{"n_kv_head": 1, "activation": "swiglu", "positions": "rope", "attn_scale": 0.125, "bias": "none", "init_std_down": 0.0, "optimizer": "soap_variant", "lr": 0.00868, "grad_clip": 0.5, "schedule": "wsd", "decay_fraction": 1.0, "decay_shape": "linear", "batch_tokens": 131072, "seq_len": 256}
Each number is 500 + 25 x the weight over its row's rms, rounded and kept within 0 to 999. Layers, rows and columns count from 0. Numbers have three digits each. The size before them is the row's rms in percent of the matrix's.

# layer 14 attention value, 64x128, rms 0.187, rows 7-23, columns 0-127
096:504524531471486530530478449506501516515507475522507509555499515456469500541462525503507551509521491482507510506506491541540495462494498518537494481489487499508493519491525516549480506501489504458492486486472471573482480507476552461499507488485500519516484476513534522498519552515489545533472498523482520488488508492481544511519495554515525475483505493529550493511496497550519521555485
102:472494452480484510469473543508510468503515484537501434449542497510513478482499450494506515521485482517519533497497548461484483491542535533546472490512512469538520506493530531500481455508476509491500468509487471499482503498511558475495460506506529495469466529540490530477491494537470518537473487498490470538527494502519504498480503473528480529526520522490460510523506534516507467493469
097:476520497512470504487543519549444516521528468469497508538500534497488498529553499497503487472468512517521496485515513508540467486569518486476489538541496517513523470539549471487540506522505488524507526485510496534495525550463527556482508517504529474500496481518511507466457505515494516500523489505499480512500525498512516497526519445522528511497553484498537472497493492530476539500539
099:491481488527522485469508448482493515468544513499475474472551478553520498502542492517523557514514478500456492530524473549489493512481491514514501461467498529491544523513507433490487451490469510504514555500515498521517476507483497498504500518454496496463490513483499503521532516501485490550535490506518495506497484445526520454474497540501515503533494516531501520502493495459496542521464
100:511483440485534502515523523515513508523509503495531534525481485538504501515499515466533486480525504513461544472542491565491486517493509521480475464492468509503515474528495477497511515556508457493479480517506494486517509474455505513536545476482460512488519443489487508489466495476544492515503491533503463516484444541518496537481496510468536473510512494539539519469486502540489462474494
104:455512496505519497472540493564522496523488510571524529491464494489484461498484486516553473490491508435481492506516510492497497519530512480504520485508544477515523512515443526496506503484482486517477504450490491462458499508497470523509531483508499507457514518510514461516504521478517507466499488522483497488472496487479426549545500534492503514450489486499522499477521478503470547500538
092:475465464468519530476554483456536480542511517547496532509537525517542483505479516518502467478516536491503546499478513544516498507501492496469506489494512518504470532553527494522532543505489509501480519506504481476513568486490470526499466535499477496535510501524495509491493482499498504504517532502532510518454472481511499517571497455524479474446518514488509489485490483538483486500456
108:499496507523488495496501502489493509497503480574527470500477489496510475529481502535501538453506466508486509539491483496468505441495442505553494500522515523449518498478491530488493525510459536506554503461515449487536507539507487521487510484504459499500520475492472480505509525483491464532467457500522478494535499480502536495446461527486519481525513542502518501517479509501473542534471
100:550500518498520470535529486490536535461521522482540542523471463486530448455453515523515502467461483450455504490539518523519487493522505503528470450519514525513522469485468514504511543522521546503532508550485464486472487509503496517505482475496479487510527535507484499496525535521463491511552518539516511511493526508524489485510525497495477513461478500508504529523501487457480497495490
105:501496471474511510529500501498520520506478528482474505497487532438534495533473479485507481527470490448502488492561503452555496483508510464484512475483508484530487526498510479475483527530483480494473467521505476495518498565465533475489515481453474489490508460507511540483528431509486490476471522498497547504457522530515507513510506527521459526513521526532486511492497493492504514436505
096:494508469532511447479517507481510471484489483479513499513473469475473474504498502512525479546516503501483492468504479470496528525514503482480517485502450509512518527485532481461553475486487478441511512514488470508488478471530471510466509509509545514556510461480494517531509506538506500473506484483568476565489499480527514542524444456517460537524539476492497482495491471507487496505488
103:460486519541500549532531503512474501523502484521490523488489483500526526441565537476536481515512493498505497509510492495530513461494481501557504471542499454499522482515518529479497498526549498526495461539494501484473496518491474475481512507488474510478489514470529480454506470466484439501495501511527514503501493533545503487544464453495537494497442508523483532485497529498512464478496
101:548490509529483479515483540489445499464469478509457504493487443503504507514499459461492510489503472525450481546466509485515462523544470504472499544473500508452512528510517509497542478532509499484477516516547483505484463480502502520475519515509489504469502519479534490517522516516462549479453521538534534525527464486497536510500504480527501505499485515541525454505522478496495531514496
107:511443517494511493494490543514539486501502511432469494492495499519528516521528514502520504487523526455495505511480478468497482490516561464514508504515517459456530529549500503508516527452518503493546518470494475493499482524513487462496434496501480442478497498555478517465485483513497526523493489529542520503486460502506502462470478474476511484490561477505487503494503483548488496512517
097:505495514501498484503482440471547484493495536530474547503508482517544518473519537522525478515530509493501503456526490505513490466521451557483515480482472524513493483514548504490515453448501480503486429496494486487479547508509531554509507470504497495452494495495487495508493482505521458511501515457497462502553511478470506481483523535512525476457521518513474488537498468522493489506498
114:485466457536551464529505519500510487494526489510499505523507515493526471517480537470504504513467504493501465503461500491504480479521480523519519509508525444530473544493511502516512541506484482473531481499511507442482484525495497513499539496504527476515524503502491550469557492478552516510507506477517540511550481572498478526513520490526483557527525505488454480490538468500506515542487
103:499536491526524523500518487556475479546475498469454495538490484513509504490514532553541480527456523477493506483479482488486470528502484517498538470507490507515500491492501505559474468515471484458476486525465527485505519507468525472533478463463497493508481466485498515500477524557486467484501523471491556530501481516487500492512531514540491497496495484566529463526496478457499527520526
# layer 14 attention output (transposed), 128x128, rms 0.186, rows 7-23,71-87, columns 0-127
103:511477498524538493468493443510498488523510496492494559528510478499498509507487501511520550499482452445522492505507500517534508539476484522512517471458466445489515546537491490529443510460496473494515481477500479509476526473527500455521489501465474506490486476500495528519513538487521494469474480526544484529464526500526487490492508523548553516517472502539503501550477492501515479532491
116:532483519514466524474450481495531483499474490485523465463518485486556514524482490488518514440526528520489473485534516508468489521484467492508473506462513512540526502485520512483492479551502531495483505531463520508487500478489497495507503541523491512502495544489509507498549464499506537524466471522490499486467477519515513483488472459526471526542536495480472542532446502484504486476427
102:485499496493491480459528499516511482543556498512517474502521513527533535508505516530458507498532501516529515478489466521519492508533491516450504530517499536510518475499507506440502486505507482535447492531473561509486469533496492482508469495465526481451531478479501453499557495534459527525512513531519511527498519533503476488477570489533480497514524488487519523462524488493516490483520
104:524479504528506528500508496490502541453499493495417517488529491501508528448519484476482481492510475478470489482497493522505511530467470500475527449503473500507544490520509507470472517534501519491476503511476490494503475515485522513480519493430505535515468541505462488509430512560498493508500527497529469489478442477549500448543501512522516494486517532479481503493511490500507494535485
100:513459456505505499526486509514501535528493551522548540489469511502490477494498510494499489506487472492503511528508533500467511508441433480480513459488488467465503474503505509503519536504516476480500515502520506497478541549461503490511499502461499506488465436455517481516498498500516503554473509515491486497543509492537544507505483501494529466517468534515499471423481509494477511504549
114:495519491503538524506509499501503513466517490506529506511495491518482477487453472529526481484493481473449493487488496494466540468527535512469525514528546475555519498502491453496506500429472442498491504526537477458539515530518469501487482467500475504483513524516469454507520534503463490513504489509500514499519466500460551525526489512455471532502494473480469507464498500518463550483493
093:479435480512508520491506515484496447486482455516523526480519507480529491467512503480504511492516490477560540518501456515542488490517534491449537486492515525466503457481519507543527519471471459479478506473524543500514499532474519465558520500500513509506488488513497523462480493480465498520492471474537530474519497474491526512504483474493448481494544502513511480525529522507468509544469
115:496483507534504515502485487534503442474507483515518499515473508513517516490454528492475522442501497498482492476512498506531450529507487554524527452488513511471532466481457497487513526506519498514501523505509429479552553499532498507463489539490478465527545513483491516501461531488467496480486470515539478460514510494465520507492481535478509502481513530461473487461489506520471479461498
118:522541449519514522481517501501508609473503516487475513517526490481519507466468495551497478497481469505486449502535510510536468497474558524509492458531497505502537456476519524507530501503515526465552515480520493524526484512483542520505513507528519483515501536514532503473505479500508504514531494540518530494516496514513509456523491504458464485483500506486475503491470522481509532475515
101:520516511531526515510511515460502511486478531422461497487472516499511521532528525569541467533492502484495455491495506502508467473537531502480484475493530507479501504513530492493498557464495505538502474479504495458480492554506494523529518503461490492541488461496538510441537487516474506501472485486470491501504529502471472490448514509499550526480462521525482501518486481482495508517483
104:514507532517481488477555488477481512508441468482503512497504516513483459539498512550517505510558494512524517496499522470512479504547490499506513516505476501505533516478484490452543500495486521489457496457481501499486464539496510487466520517528520502521503459460467459508445524489512505490484509503517511531522446490554497536516510487511513521537539503482508501465423509508480505481466
113:518500490456465489460505535470494536498489504507503474498489491480505485497494515475509455478516514507527506491551483509479502461489494491536534500470506503515501494555539506468488494533503478480521468499513471515497528489538504455481511540491486493500499565498495524446525471474491509512521499523472525491508507435539498543526496447496522469483446534467512565478534538495508494508515
103:499457545491477481494471518476501493498457475503494493461477488525499542546475470495484540497506490446449433498515501477484546498508491503513481500520498538482509502470455488499516528518493509521466515446556476535512446498519457536499502499457532506518519530482473492522487511472481493501491499479541512512509468470511468509514503499486495484494510515537464517463504480449510519502540
118:497469521495496508461486489483531484467546523477477542458484485507521520525533517499518518463512546474458488507476466491533477483510525449491492501468502465479516500488552518511532520478527466534475500519501523483484461513494456492476474519525507457472471496536496532459476512510546497513443506519493532491478526502500502480517506512500477490498503479511527476515511542568508483456529
103:453477499526503494543506489517483488512499481529508511468501509511540531494480533550514501515522504509531500440538512560482541468510528496516493519503456478521507509505549515496492489469519508442477526516460487477537554505519482508514505473515475556467466516467495513457496508491488466486520497490507479526516506447505521503474521482518495477449499462490493457525538493471514505476487
114:465502482577516493469473470523489474478503467481488471568474524489501440515495524521524484449486499510491466488471484477512464464512501496536529503531494477491486519523510509529515523545481525523498507507522497473463481494478552489498520475489529493517485510525464463444560502479494485488523492543467502488507491522489485497470522512513450520502468486507530520485515465509490493472520
115:491502463543519540504502513517492471481464484512522508472512526509504522461495496536543467469476477485505517450509521502510512475479482518479548471472506488534530538492516516503453500492429484530500495512537499520503546523474495492548470475494489543504472464479516481470543495505516476494501491441460502529473501480541505476533514517518470452458471507517518493475506510490534496512493
090:531504543500528537518543518519436444500537526497495458483523507477483480531519483511554482496522515502511492496480511471483531503474497517499510486516513549487448517476514522483503491478537537517482520525503500491493519518507470507544511489534483513491484537458472471515549465536508513547507459519493519461510512522510506529502505503454527542501533490507466478529536472524498465481511
083:491496509513513463441514476515505431483527522486489543522472467520494487538534503510533471508503512454497509457498455483535510488532481514492553503540492534482517518521472521481537509459468443534495496481471462466480484521515491457500507472470519463508487526451502518474510487468508486454500486482494496495520542490520498464512531514464473510496485540531509499519498492486495505505474
092:519491519544520508546501493514472476489465474547530547484493453504455485473492514493500469479472505471518511507525475496445524542483542502555509512467478460467499543486473527537461465479501486487515507508495491534514500483503493489519508475517466525490509540493514493520508511496551471552467490502484513501496511478486487516513500517500567452506510453507541478505482486469518494528505
094:502516499465531498478501487486494475514511527513503479500479537499515486550521544475466532508512518475500556517513472495501470507500526468475470550551547513525447517459441497496536510503476471486506485519502556471508510456473524513519470537510512530496523450519537504489487496526514482457530497539503477489493523504503500536518477458507500486512502492556495499494482464486495509460477
095:468474492468502507479506439536521494498513482509470459475492484518522468517546491519498467471475517498511476452462464507539521522510528519495509479523463495517511531513515479509468483517477558501481479527476491514562478462520528522493484465514506496513525500512488493549547498513479498522523478471466512534471566461484488508500539487533504481502524458491518527515511515499535518479529
094:534486440455492481478497497479445509523485530483514493477493490484524533491487484535492479504531498521527484536486503472521491533510482512525481498495481531514477567520539502538491493507560495519480452486464499504540466501499538495527526515508489566475477503481517522520503468519512489500524512477521521509478539472550504488483484474551532470509480518540489469541479501517484506527487
100:540536515461514480495472481539497504470512544501508472451539487500505528530483452487503468503512498559478496466477493560460525508475494507525466535530492476517487517487475500487496485506518501512494502508519451490500472483529502512507494515534491487475505519506485496518517505467522517473502487490481544491488519555494418471510522513486504514520523501523469484452537489446501500447522
094:485540522488525503468517542503528527482476482487454476538519498492474494523544447501507540574493536505509544500508495492494512470476469465453508545541492499521466501522510538533497481466515504481513515482517530514466461484484522542536507473480515523492490529505498495556532491534501527518482516503494476480498505510527517530534505512498510515494502466522509537542471477492533542516496
088:495531515490472488568508513486476413521513501502483458529499477509476493519503469465531480511511522503525498525506470511468528497480512479479467476489465517513500544497516464526474491483472512452460507450518536486477479508490506498495503505522474540468499514505479491501472501471521537505464495498510507482485505458458481560488528503518536507524515522533520520539538497515495473544465
097:462494457553510512477497483554482481523489523508507520521519523464512486494539519445513514478464463499507516464515491531513522533501503487539496493512477494514533521513500494511545472477484482530495537455502523542496494505524492480499492516517489512531519545502458539551480438454557503491508485533501475535502500493494512485510472495507491502517502510465502476462520489490543500469438
098:499475481481472478515452497479536472494509512592498424469507494501521523477480498454478542510469519565508475462511488497521513470506531518498492497462534552502454495498527509510490469547501492498491485482516497530506524470508499524500535471490469531517520521535527506501527458474509500492504505490497489513513521513476508497502470503487462495480514466535491532531527509480488515532534
087:473467482481531482515492510543532540495485481539517528483496481530492500471490500492541497505454495461475504458476520493514510524519438470527508494497513463501533495462504507516515509486498525482505496489486527519543514511482500493552513482538502509526470487485516491533492535512543504495513480514482500510507527526485517464529527544462586488515449549522480439495495505476508517526511
096:525520456515488504545533496511490502494463510508445473461552474490484486485496535517524447494489505492476511548526519482502503509526502504498515482455560453528509481512472515516573473491471486469519501487482497521473522495486491481477494474526542470523514483461519489507550494517504506502476537525494502497501512485457526503504482479489486516536522471482503555523487519494456493528548
099:516498521500504511535563519488478518520470460489494480523515488513498518486510511509519439509494449488489491489509494513447539484530505498518482473524465527495522461480483466487528533527452535446493484526488508523489539473512511529528521486522513535543461504510515494537456507511427463489512521520503484481509468484529510485509515498475514517501497547503467522514527494437507505512514
090:487514514476540559461498509511505493490514504512499486492486537506496461553510490486544524500507476516462522506519454477516467537523487529492494519489548482505506525520513489492517499490489462489473504506549503469494504500497495513484468555453507478516527476556503489523478516454478481485509469505484548468503500510492469478561565513490496475484490451525501529501534538519506546511488
094:517511501462470498516537499521488474513498526502440463472512492475525562560500531504511531506501508497495529460537522529529493532481513528498437493475482501470484483522484487495527503508511488508493467474473482499567517530501513521480513483478494452581512490445530490512480477505505511504540501469503517493501478488510490519528505511492486490503563514480479511448512505497506528527497
090:507473532522472443534487511489488509485540477541513538555494481499515463504496514445509481507499513536495485514484544518507468495539508527466480499473510525469494503486499488515503532505494558503499499474435460515494478480512457492504524489468529520522512498494512507495472477510504457540489525524552451502511471491543467526489460498485541509502533499491516511540505515483478503469455